config.toml
vocab_size = 1070
parallel_block = false
batch_tokens = 131072
max_seq_len = 512
Each number is 128 + 32 x the weight over its row's rms, rounded and kept within 0 to 255. Layers, rows and columns count from 0. The size above them is the row's rms in percent of the matrix's.

# layer 5 MLP up, 768x192, rms 0.0627, rows 750-767, columns 0-63
size [117 100 107  82 112 116  45 115 127  98 123 110  89 128 136  98 126  92]
[[144 128 148 143 178 136 157  86 196 114 161  87 152 106 111 127 223 173  82 180 124  93 120 118 117 147 176 169 131 150  86 153 165 125 120 161 131 123 141 105  77 159 168 102 123 164 129 125 146  81  70 100 135 125 121 145 102 102  49 100 151 132 144 224]
 [125 134 151 141 150 165 132  68 148 161  81 138 162 134 137 103 138 185 154 127  67 159 181  90 104  89 134 108 149 132  86 140  89 158 131 111  68 122 100 112 110 125  86 148  99  99 174 105  88  97 124 100 163  88 166 146 129 110 120  64 106 156 138 190]
 [176  87  85  92 148 140 134  97 149 203  89 159 195 140 137  84 160 160 169 120 137 182 179 129 142 130 195 135 155 110 173 133 111 163 127 148  73 109  66 177 141  49 104 140  80  74 127 117  84 107 132  64 130  83 145 106 119 145 117  65  68 175 139 185]
 [182 140 159 153 197 168 154  62 143 151  99 126 115 123 111 101 152 192 150 129 101 179 181 115 108  78 145  99 168 140 109 164  87 176 139 118 102 111  65 161 103 101  99 146  97 110 158  80  89  93  98 121 165 100 151 151 121 137  98 125 112 136 117 187]
 [ 60 123 115 150 137 100 174  82 121 103 128 189 135 120 115 120 132 145 100 158 122  81 109  96 136 100 122 151 204 204  48 115 148 117 128 144 147 156  88 144 104 130 127 113 133 157 121 146 119  47 129 127 175 100 149 165 140  86 117 113 136 102 105  95]
 [ 90 143 119 110 178  98 115 175 129 159 122 136 151 109 179  56 151 129 112 109  64 140 152 117 154 133 191 122 171  94 113 146  96 119 147 108  72 151 133 173 108 115 121 131  65 135 112 128  66 139 141 124 147 142  91 133 128 122 143 157  52 155 148 133]
 [ 79  84 127 227 140 171 118 147 133 159 142 144 168 139 131 135 138  70 172 108 127 122 203 134 117 154 122  49 115 125 122 152 202 152  98 112 117 192 161 108 149 106 156 134 125 160 170 108  81 184  68 111 123 159 128  81  78 152 115 131 140 158  99 153]
 [227 107 129 169  95 163 130  83 172 115 129 162 167  73 194 196 138 155  93 140 154 133 136 111 122 133 139 103 106 170  55 136 128 118 126 142 123 107 142 159  94 209 120 100 109 162 115 133 156 129  92 168 167  85 154 119 114  81 132  57 204 163 154 163]
 [202  71 136 190  79 115 135  92 153 152  70 143 162  73 127 191 193 179 161 109  64 115 149  78 126 155 127 118 214  73 116 130  74 128 165 121 120 100 151 122 125 179 137 173 132 120 155 162 109 111 150 145 175  66 175 153 138 122  79 129 116 135 151 194]
 [ 80 141 122  81  89 172 153 150 142 172 117 105  89 109 147 101 146 119 133 150 152 100 102 132 144  86 199 125  94 135 192 152  93 186 177 133  80 118  93 150 125 103 131 164  75 166 111 132  45 195 119 145 119 157 133 136 117 166  77 150 122 104  94 187]
 [124 120 168  82 109  86 143 123 154 176 120 142 145 121 117 181 138 151 102 187  97 155 130 130 160 187 115 162  95 146 135 113 140 127 214 130 108 140 172 105  90 174 113  74  14 133 184 129 105  93 144 123 187 167 117  78 168 151 123 129 176  73  96 152]
 [131  89 105 167 106 106 151  97 106 106 104 104 161 115 110 144 132 113 160 108 143 104 135 149  82  99 106 103 218 143  96 142 125 143 115 127 111  86  66 120 137  92 145 125 125 116 146 115  84 140 158 161 127 105 175 150 197 111 163  99  71 140 117 107]
 [171 106 155 137 203 149 141  46 137 160 102 132 136 125  91 117 149 178 148 105  75 172 162 108 137  79 151 113 153 148  96 176  73 156 146 133  90 123  96 129 110 103  93 143  74 119 169 108  73 107 137 138 164  47 166 142 121 140 112 133 124 140 116 165]
 [ 97 136 103 122 106 112 158 145 135 109 143 151 155 117  55 103  81 152 175 122 141 137 100 102 182 102 124 160 153 130 140 100 103 111 107 127 132 117  71  67  78  84 156 116  89 150 140  77 138 136 123  94 118  75 189 185 184 124  95 133  64  66 129  99]
 [ 90 120 162 122 106 101 104 128 162 147  49 135 193 177 176 134  84 130  93 141 137 146 110 134 144 145 154 143 108 176 132 135 123 129 142 159  70 116 121 166 126 141 181 147 102 132 132 113 124 133 133 105 193 131 118 173 156 101  66  78 149 105 128 103]
 [123 111 164 148 154 125 173 125 135 110 119 102 114 152 140 145 149 166 166 146 131 126 205 118 122  69 140 117 114 120 156 100 114 189 169  90  84  76  99 122 119 167  95 105 100 154 160 117 109 139 126 180 129  49 128 110 127 111 165 152 166 134  71 123]
 [145 141 117 131 119 167  68  46 136 130 152 171 158 187 133 108 138 196 107 168  71 151 137  54 141 137 143 156 116 129  90 149 135 111 165 122 113 181  94 158 132 104 141 152 132 111  98 121 110  79 118 104 141 103  92  81 166 181 133  92  92 143 103 190]
 [124 139  85 127  90 112 145 149 128 206 129 124 197 135 129 166 139 115 116 146 192 149 112 103 167 157 145  97  62 109 166 114 126 172  88 133  98 135  58 109 149 145 182 170 101  77  96 128 145 154  82  58 103 154 130 147 148  88  93  44 173 136 132 128]]
# layer 5 MLP down (transposed), 768x192, rms 0.0343, rows 750-767, columns 0-63
size [120  81 152 112  93  99  48 105 112 128 164 120  90 116 102 100 108  80]
[[138 152  64 161 131 106  95 111  58 135 114 121  98 170 175 118 132 118 156  57 175 152  76 146  98 185 145 131 114 119 159 132 143 172 132 123 127 111 116 169 197 122 145 144  74 130 128 102 101 202 138 133  94  63 155 111 113 112 101 130 126 125 114 186]
 [130 134 127 126 130 166 150 140 156 111  92 123 112 105 142  89  66 139 186 128 112 177 167 104  79  84 140  87 156 107  79 137 112 155 144 106 170 171  91 159 125 126  78 147  22  67 157 134  98 136 152  62 135 135 145 176  99 134 131 134 154 116 120 233]
 [135 103 136 118  91 110  91 166 183 146 133 132 102 155 124 114 108 142 112 129 122 104 164 138 116  95 117 169 136 203  64 183 124 183 159 117  82 113 102 110 115 114  96 119 112 143 140 126 123 110 111 141 180 112 158 172 123 164 128 106  92  84 107 132]
 [181  87 133 157 153 162 152  90 174 138 115 165 113 101 136 125 151 200 164 145 102 168 158  61 126  63 149 116 144 136 113 159  80 155 181 114 154 127 100 191 131 112  92 132  62 110 159  94  81  94 114 106 197  90 132 179 117 129  95 149 109 146 131 208]
 [115 155 158 144 152 134 138 147 150 110  98 121 120  69 179 109 153 149 139 134 147  91 132 119 121 126 159  86 123 123 129 144 158 188  90 116 137 119 137 147 129 151 117 132 110  46 160 115 119 222 140 116  85 142 138  74 129 129  99  93  81  87  87 160]
 [125 131 119 112 174  76 112 122 168 137 117  79  88  97 152 141 166 140 179 148 115 171 144 127 113 109 173  92 162 140 103 127 139 147 105 105 153 151  85 224 111 197  98 124 122 114  80 139 103 139 102 144 112 128  99 187 165 111 183 145 119 122 127 118]
 [192 184 135  57 137 123 162 114 111  96 128  78  92 120 145 118 101 195  95 166 103 146  57 126 142  72 139 179 152 119 163 121  55 122 150 132 101  88 141 174 121 133 103 149 120  89 137 173 172  96 176 102 112 103 150 191 176  95 165 106 121 122 164  67]
 [137  77 124  86 163 173 128  85  84 148 181  92 131 160 141 110 113 134 118 140 117 126 155 145 103 111 142 147 129  79 163 137 183 167 105 129 138 129 138 153  86 117  87  98 147 170 113  64 135 107 137 156 107 106 166  76 148 118  73 191  99  94 127 137]
 [140 162  91 194 151 172  96 184 134 125 106 108 112  90 155 104 100  94 140 190 144 144 105 173 159 147 159 152 139 146 114  76 141 122 151 145 152 171 116 107  78 120 192 109 122 128 159 113 147 125 133 115 113 110 152 125 113  60  48 134 103 151 165 123]
 [163 131 201 140 103 167 160 151 104 115  77 113 141 135 109 116 163  94 120  99 167  85 101 169 132  97 128 121  66 154  90  74 134  56 178 129 184 125 172 141 131 129 113 114 147 130 176  81 137 130 154  93 145 114  98 161  95 126  70 104  94 107 172 104]
 [123 126 111 163 179 155 123  99 163  91 164  85  59  96 154 105 135 172 115 126 185 159  95 126  97 145 128 151 146 118 147 159 142  99  70 126 155 176 131 164 147 103 138 132 209 109 136 180 156  89  98  36 153 135  81 182 120  94 149 125 122 171 151 131]
 [119 106 137 186 108 170  76  78  74 152 149 107 121 137 119 155 117  79 113  89 199 186 114 126 108  97 149 146  71 120 147 126 171  89 129 138 130 120 142 159 162 125 114 120 145 116 134 110 129 119 104 159 145 118 140 126  69 225 127 100 149 163 161 155]
 [159  80 138 150 151 193 158  73 158 139 124 174 119  83 131 115 155 190 158 126  97 149 129  82 137  60 143 125 132 121  94 134  78 153 150 108 167 130  99 176 131 104 103 143  62 124 152 108  65  96 121  99 193  95 135 157 126 142  98 166 114 135 134 210]
 [141 146  98 141 159  96 107 122 166 102 105  90 124  66 111 100 107 154 108 103 158 153 124 128 103 121 146  68  65  78 162 138 119 132 132 116 128  82 168 131 140 101 174 155 222 157 136 155 189 135 143 128 109  79 131  92 141  98 125  99 191  96  96 196]
 [140  70 148 142 171 134 158 164 123 106 110 121 138  86 136 105 100 112 101 128 161  85  96 139 137 166 139 105 145 122  72 145 118 127  88 147 177 132 125 158 145  67 204 131 121  93 193 110 118 159 132 133 113 158 201 159 150 144 130 171 129 158 109 121]
 [ 73 102 142  97 128 154 107 150 107 172 117 159 131 143 151  96 112 164 103 116 100  94 129 129 120 135 125 111 152 116 177  93 106 137 116 139 129 152 130 149 154  80 101 139  98 151 132 155 107 115  59  86 107 161 168 115 134 131 155 119 126 147 150 165]
 [113 102 137 110 145 152  89 109 146 138 101 165 115 119 106 133 103 151 158  90 157 138  79 110 141 144 112 170  93 114  93 144  75 146 101 119  78 196 166 123  90 134 106  62 122  68 144 155 149 143 111  95  80 120 145 122 122 141  93 137 130  96 207 150]
 [121 162 142 141 135 161 187  87 136  72 144 120  49  93 181 186 178 153 137 156 129  54 130 108  89 113 153 171 175 152 116 150 141 114 110 134 220  76 197 114 111 132 133 127  81 147 117 172  91 102 148 208  97  86 106 109 116 164 126 112 124 145 128 142]]